config.toml
num_hidden_layers = 16
hidden_size = 96
num_attention_heads = 2
num_key_value_heads = 1
head_dim = 64
intermediate_size = 256
vocab_size = 9709
hidden_act = "swiglu"
norm = "layernorm"
norm_place = "pre"
norm_eps = 1e-05
positions = "rope"
rope_theta = 4050.0
rope_fraction = 0.5
qk_norm = false
attn_scale = 0.125
bias = "qkv"
tie_word_embeddings = true
parallel_block = false
init = "uniform"
init_std_qkv = 0.0416
init_std_o = 0.0
init_std_up = 0.0416
init_std_down = 0.0
optimizer = "soap_variant"
learning_rate = 0.00806
beta1 = 0.95
beta2 = 0.99
weight_decay = 0.21
lr_head = 0.00639
max_grad_norm = 1.0
warmup_steps = 200
schedule = "wsd"
decay_fraction = 0.947
decay_shape = "linear"
final_lr_fraction = 0.0
batch_tokens = [16384, 32768, 65536, 131072]
max_seq_len = 512
doc_mask = true
train_tokens = 106900000
max_steps = 2002
dataset = "wikipedia_en"
Each number is 500 + 25 x the weight over its row's rms, rounded and kept within 0 to 999. Layers, rows and columns count from 0. Numbers have three digits each. The size before them is the row's rms in percent of the matrix's.

# up: layer 3 MLP up, 256x96, rms 0.144, rows 105-126, columns 0-95
# down: layer 3 MLP down (transposed), 256x96, rms 0.144, rows 105-125, columns 0-95
# gate: layer 3 MLP gate, 256x96, rms 0.148, rows 106-126, columns 0-95
up105 092:472491502509546548497522517507480489515492511486522452470461503472503487540492490521514478515499458511571484485499507515512510490485437481521559557476509509487497519501450510502491540483491467450496490468532526499483463512523453492478485471478516498523497469508475521477512486525508494510
down105 098:486497489545536502479469531479499531491506534532569512501476493498521466564486452505476495507537513488514550499472484470488521516465527514499512494496513491471507456479496461505481493491521520460483495501523497510522489502469504509474493472453482538513467454513490452496487491495519546542
gate106 113:502492472506517510549512448466543488487514496531530497482556499523451472468494468499488515495487505510477520515499517472502510509475524522491512495519520519505455564516489458518506482481501570512470515493544526514511496485491533512527483458457485508468526519493544516521479501501500481454
up106 098:510481509486487479536492506422494487520475481543473500483502510529460482464551490517494510503508483445497490511495525502489542497493551495494436515546513502484481490511470542492518502509492526498498531496526486532530517450480495467545498498526525472537475506522499489518477511467454513486
down106 109:501477503482495499518477463504531515474478555524528476489578505500488534506540475520511513489476498497544531502462517470487512504533502471478517499477536522503452552518522517488494506481505512524471512506458528555491513498513466522553516519446518500488485510511495525500526503463462499486
gate107 112:448504449488453549499497482515542503481497506495486516497492536486506464436515497505472521513496465528453470497536470520513469519474518503476470492501522507513508480511523465537529470503494551467525514494559501485516505447495488478481503527506472483497488455500523502507500500499507556510
up107 106:498530499495517494504482470494496491504484524506469481493471445486473500473492515496436511505486467505471519483491521542445535467553527510509484505502518527538501539468511493487463505513504455486520499480530541513498475487460552503471496465474534481460463468465510498497453491492492506528
down107 096:482516525505477518467482465514550471514527501469505485474502462487496500498512472478505488509509482486543541452520498487516492533501498550537491502503525475492504512490474470523477487540518501541494500521570555465484461543477520523512473478503505469467557542484503504502495472488472510493
gate108 109:514498484544523487546507508512478489488482498511489541476580482509467489575498476520520545486552475498513525508486508490479498491486497463504529485556514507496514481483494519520518507558526525512493505498543519490548505508503509493497485520476479473524480478458480506524468491494544534487
up108 098:484486493538540473494505445502450482527533515470477459487481524500502512501553514511513470522506520500457523458521555522519507524483494532504537472494494500478518507493538455538519521518538505467502528511508509515505542520523512492522500493451566502495514514499522478498488539497500470528
down108 097:507465514534533495500526493488492486520549544517500481518497472486509506498545486479475490511459450499480498499466487465518493467532549482450517481502504474458524493525478494475493473471537467481461529488530525478465511466509538499487495494477441490480497525467492471498479494497442495489
gate109 095:501507506506546504540477488489450528510486511521501479489507482571486511538447498477511530514464527444444498541517479515459492529525492488516490499541494485492469480500510483454489545492504496490474547497502512485490500491507479496507499517512519538484491502525524541470526495554484530473
up109 098:454529476508459526468515535513477474501514461494483479515472477478516477509478508504488502523449482496542460486501548463512497471555516477513467499462505499465505485526497495484493450533520513447508533537491512520499494520452509480492533536503529482452464523467483508521508499504479507503
down109 103:522504449501508519516503506495526487476509452521527515504513449483530529499507499556508519494464515484533467494462493479525464492503478503509562527456501539466541477480481502455490503513502511466499505512471548485544530512492501499481495510506539465514459520499461503485461497515497496551
gate110 099:527516500529482517484521508488469492494526473520499517505415485459503504487512502502480461495482491470443447532489518519481457526491476519527528500490463496491500502510502497512484523504535494481436501510532497541458519555512478531514467514496475462489470490523498484495476540504526523477
up110 096:527430529507509494513509515544520496506508503485450484486478501544525465534512518467513511526505494502479505482512527501562468532509533513489468541505459487508540506484497509492507507475480506518511552532491462500520512465513489471500496461558472492520498491466495533513442513514512519469
down110 095:554520529470500467473513505531495498526538537522490491500431493479477502501514519510501501499472495494509507563533533535481477545495518511506484504500431464502493526479495553553526480532524493479502520523498463488460521539498503532489474510515497486509501497511503515500480505553527521499
gate111 097:490467540520528456493498504485490465544506529483486522513495488488490534533504500502499486522474513528499517535546467460501528496484441519496514527474535507454507449519532476495448488486481459498472476506498524493504492546560518502492491544518498524493489521520477510474502476558513505499
up111 106:481494496515459507560505521533481480505524513498518482479458513528501482485511455461507508545479508523466491502475482497503483486564520490508448536516498486491500493541493500533539526542499508451492535501500528519521515514473492461486437515471508456472461506483496510476510491471517469490
down111 104:524471499525502470496507524485544496525493533470490511464549459492475532515507503446495522483513475483506523527546486481515511502508468516504533540513503515490524470481538507456486464471494450459504440493491523529509460508533496504473482543539483511507518518500526465494516547493510496479
gate112 106:475493470517511493522513492486489514528519495521492491477538477539461455509510532510495518462540478475502515531515474524496518516498515502529510430491477516475557494495505519561514466549533493484525481510521493497505525507497505466454497519504494533495497463454536499472508442519504529472
up112 087:503447502486525497482476486481459465468485533499484564447483482492500478490505543514484497458449487443510499513502520496501508466529529528490501465479503516489452483484526541533486511473479489486512501492486497482447488535517479488527537512508521490497463519480526489475505470509501470452
down112 093:493503520477488530487517498497509490456556525471525482468494505502465445509484484485549494491506514486473490520536467495473480490509577520497473472503480534507518516496528511463492525527502471498509524477490498498551538537461455505487505480417503508501502493514496492481492474501538501491
gate113 115:503476486472480523475522502521504478480523469445525470493545496466505489498502509492464502487485527491480476545486498482531505513484501521501456525502452497525488495511502510461514510508490488462444533481509503474495511471442458517465492530481490470488507507466484521469475561461452470476
up113 090:523469495515484503518500477534493511513492543477476472508525477511506519521496510457490513506549514516465484508508485490496491504502484505477522553482494477511471538497487520519480528547479482502462544493509468530492543567540512490525503465505508477533491454485502545484441525521524463537
down113 098:546496517534483488487502502472505499524524522485504513470550506456498517534503538501532528515503501485489503543517487489549499528487498489565510510434505465555508499485471511550523459536509503525517519463496478451509538503498496511495524540486504490510464478495476518502475507506531474537
gate114 101:461486431507517472501458478532491497500481501455471510472469500522523517504475473476481491486506492518477511511519553499507494530502530443528516475537487488499509482489508514513496529491525502464486476508479507529453489552461485502476487502501487556455507539491519474470496478481469503553
up114 085:479470455500503485504467543488487483550504477528498489504458464518531498527486507460454483497514496523496509530533477528532527462496515479478506496504513484531492471513510515462553540523510466507539462521521528517475524512457537499491504504477513503446480530512511509503491493470470541455
down114 093:472481543499493500469471510498519490511490498465476491496491514482497509492536457532526459505554483508492521483544492488525509482522546529492517529512507463494509554535484517463537481509520468535509472479511513481455483552516490503508521501422539517490519515517495533526465491503501490466
gate115 110:529529460488496510488529495482484497455477461489507561463555462531514510500477492478469469477496494511555519513520542507498475513457527478526483493548506505485459529516514477514485460535497529504519501479499537467520480489464484526469517473530543470513483508504501529500489484513486521526
up115 102:482499481541512482499455504439476480499446451542508522468517516510501487507479475502447518519499464495514514512457503510504534454456489509497481516494505487524472534496498532527502503514527457511525489520486566478477466505474496515512486531532473494535488487499506519520447482505507497538
down115 103:508517494501481538536471508504494466538470495500519509478490528527431489492508433501446475491483506471509532491478545495496482522491478469460538520486470494519512485514470494472515492477514501477482478509526538504479501480520463513465525467497496480511493541454493514481519446480549485480
gate116 118:475431460487519487537520475537542530486500513514521522477483501533499493478476546484522532523508478518519509512492515503540509512516511508539505531521479527458495539497506448449503501510499476497461530532485527456479502486499446501504454522482503498461476502502456508505502494495516547503
up116 122:534520523509506499502505454464479491457525490513507501534509494494501484504508504503460501481488508532520523459527472484542547464504507505469497508460486509495420467508534507505536542516511518452517468522509513574481538495499496484489464496489493501529523471540506493515465473486522480511
down116 112:486499465485506522503470496527513520481499491458524494517507468501520480491543496532485522465483511498487503510530501478529504417513512522474541510451512509474474423521494518497487523486487506514500494478529556552521513483509463490506535525549504465509514481523472479511480492456514499518
gate117 105:512454491508462494520488473494516537499477504558527500506534489467496502506523503487537522470515476468508533497476514526498496503508495544474471480489520479470502510483505566496525469472502534486479512487467503439545518491513482481523492475486550491507504501524474431532464482481537513474
up117 099:509474503507492496513501457454518519486506481522477502540507495537544473495546489505494518414491524494507486493486455489555493493516503527472514491500520467515490512485481527522538447510536523470476487470505509481486493507509516524540503435489531472495527497525481512485520487529524546484
down117 107:497505497495480525485470470531544485522464501472512491482483506483524493508504518492467503483462501473493510476483505482474492514536483513523479480552427491523521533494455521514527479444545523447491498485477500498469508494519521506485511483540503553465532511519479480492509552495537528465
gate118 104:496465541496538535503543521473501491508500449477482467525471494537511502521521504521504503485494509515488494536501527508446483458515517525442459461504527517511460452477473514509506534479521501538525477494493496457526513480498493436496528465482512490531521525498527495512484469505508517536
up118 099:493517511519512425480484479507476447496531486510493456483462534506519498514496518518494472491518523492496464498521527495552521508498495477484480531496480471462499506497496547522456552472482512525488492528479473477462507534481494450469477492553502480536476503453475495473500501493470484500
down118 102:500500444519538552487520517499535493500496487476498497500455468513456583444485471475503512500454498513488486465464485501494469487488493508497482511534500519491454487499509462502531462504504467494530488501494505491478494533485481477495505491494569474484538508499497499508489508543547478506
gate119 101:492476473488462525486531517523470517491508532490476467496495505521503510505527502501519505487509508495494474502452492505511532556519479532467467532514483470468475509521467524461502471523492489482518537479513525445514460444474515483527515485470552514568505513442524487494513511500522480500
up119 103:496489514497524484528444504488475490552485502489509461520493555490516488508508512524525544475491523469488517466487488508479492510423462485488511464496499513539519507468526489524475524495504503520517516445482483544464536515500440524473544498506495460495519503514513502496495482520446493505
down119 098:509492486530508498532503473511450480492491464547499518491487523479519501547485463498531519491493528542501503480543489515479502479500488556510460494534492519467493496511512463535464487502528492500506497494529484474488479501505457489505497454507467550452483467546515503498520559462453486487
gate120 107:515473507528550499485539518490481490533461496499489501486524520466478492485486457548553486517459487508514478550504506520499508529497469499552503505532506540483515482521463533473509480532504511533474534499496469554533469500503503548503513490508518483466535484510483523521545486511518512460
up120 113:502498499516560497479520518505502478513505477499469495509487510467499540485517485487446509498416471516519487578481497499496495486486530541471498534506457499526497511475479508506484517514519492539489516470484502541492526483483492487500462522509568530506507509525474484495532509487559510514
down120 114:468521502526540506501540473457523472506545497457484440493535521524494507469488483491495508505514545495475540499511517455486442483504500518468526520496508499518486517491499492498492487485541507481457497467462531478510478508511523557456517497473512494510511532518481490449474517501468540481
gate121 080:514447507477480488546482495483515522509510470475502496505478457473437489494457464478487538467468504531488508493510536527484442499483523473499491522480500481523481502492480476503509513495483496520505513526499538525529490489483512569469493531507467423478504492449516505484491508468486494492
up121 095:506476489525476470497473498480509554516510460482449496490540455528502522494470507497472526535518500454505471505549533486497490520470501513486467535557516489487527526475526507491481514484548502556461505490511523524490483486508494536484528506501444471516486466510529489496480524476527493519
down121 081:490483529520455471510467479481490524505482494514506485506493498498505550481514511504540519488469501511496529485482529539522407509482519484482509507475501495544497469476483476512495464519482454528459514510500507526514499486483537510501510548471478488461511447462482523520528458501476477461
gate122 111:481482556499517504462552519495455495520516495450473487491503460476470437547494494498480550532467473492482489513466507484494489515507514508542453530489507532521488484495534497486529522511513467498515514484540516508537473542477509507503512509515523533517504510492489536552521504517504536485
up122 110:536498499505482506509459511478540515495521494483502536475493502526500459464516517439491533447501518530468476501507500509445491504531526464527486495476522468536508531483515517472498493555510494495486485506528485494518460463452558544538506497516484502516466527522485518505550506487510506506
down122 092:494542519485500494512522509505478451504508514510476490530533524489507469483523473505500478505469491476551524514505462511519508504434484476503521538466478512528557497530480488494527490523533488466542457510522534503508506512523497477467467493491500529513515474527465457469501495547518516559
gate123 098:525485488454505497490530513527501517496494509487534507529509514510460494549503465529496500512482500524527491531500534463522436522512524496511450525477521485466454510485514479481492455497485480547530559518493488513530527502523525473538490506467515487522499475502478487547467518453493483470
up123 098:486466468503514530481454479465529482495502501501534501508519528516459510490491549531515486543495498475518491523495508517498480531501485496513463471491550510501459492514464510508479491507510464498570490457556507510449481480533458484502476480487505479443508449517497509495502507457498515487
down123 105:498530497482483467497500483478528503446537563466489483549494480492486487489495475493518530516530455544540514494525532479531484490516489486521531521487479488464504510465493487494485484466514474536512494520469458480490506469511557496509484532520491480531461522503508458512454508507467507539
gate124 095:483499518516529506490512449502432503532500477457500475502510501490474495501532486536515481555498529516494488530494449505472490533525552523496533503540491515418503463471505527489497478521512511497465528525512500524500488458492480521431517481504486488536503484493495511477515499514501487512
up124 104:545527521484497502499505511495478493541462485454457443483498484487525491423496524480495534497502503508510480480518515453469475467499512493507501516489522509504493492518514516477497476542486499491469503512513468500545488492492529468542562464492535497496514449503497488548474466485503536529
down124 095:499517504547520517500495503482450501474511480492456469510471492495551476484473544458503471466492472516466498466482564494474500489460496491480555511514536521528513536501498503453495496546479479538492505480490478479494458523525539502528504508515518466505484500520497515488484534484512515451
gate125 105:503499454485476476533499518498522470501520480497520483494520462500515465506492522456505445476469519509486491483527479493510530500527491513516548471499520487494546478470472533449507472490473528462509499497531474511553469515527536532462502504518502496455490500516479513468469466554528505534
up125 090:529482525478566536505567437469465516533482559479495462511515510485480477472461489474541503515522504532524506488495517521487501489500495540485521506528537516520507488519498496483507506500476480519514522520492474513485490518471540498460462504472508550520510473487515453516515489507528500494
down125 090:520528536520503518487517507471474508502516533479490497512481516467487477497466481453514522510544517492491498505509470508441470537461499482475458500496489533504531542506488480514491529487462476510468491537520527492507519521530508503501481511486518554514539525463514490536572467486469514455
gate126 101:505508474475507502515504509492521535478506500515552579510536453474507518493523502507445546454449489453505509501522538500526517496509511529466541495519489496480478472522488502533495495501473525559504465501491526447497473500474524488468527493487466481509479515516512499496520510524494470488
up126 091:498501544501512500505531510511502474514522496519467504532426522488510508471508501523517508481514498514498518492520493482531486467473521512485471565501502494482474524545484521478481528474561511523519462507498506485500544506517515488535471447485536543500525533483499452543487483523492458468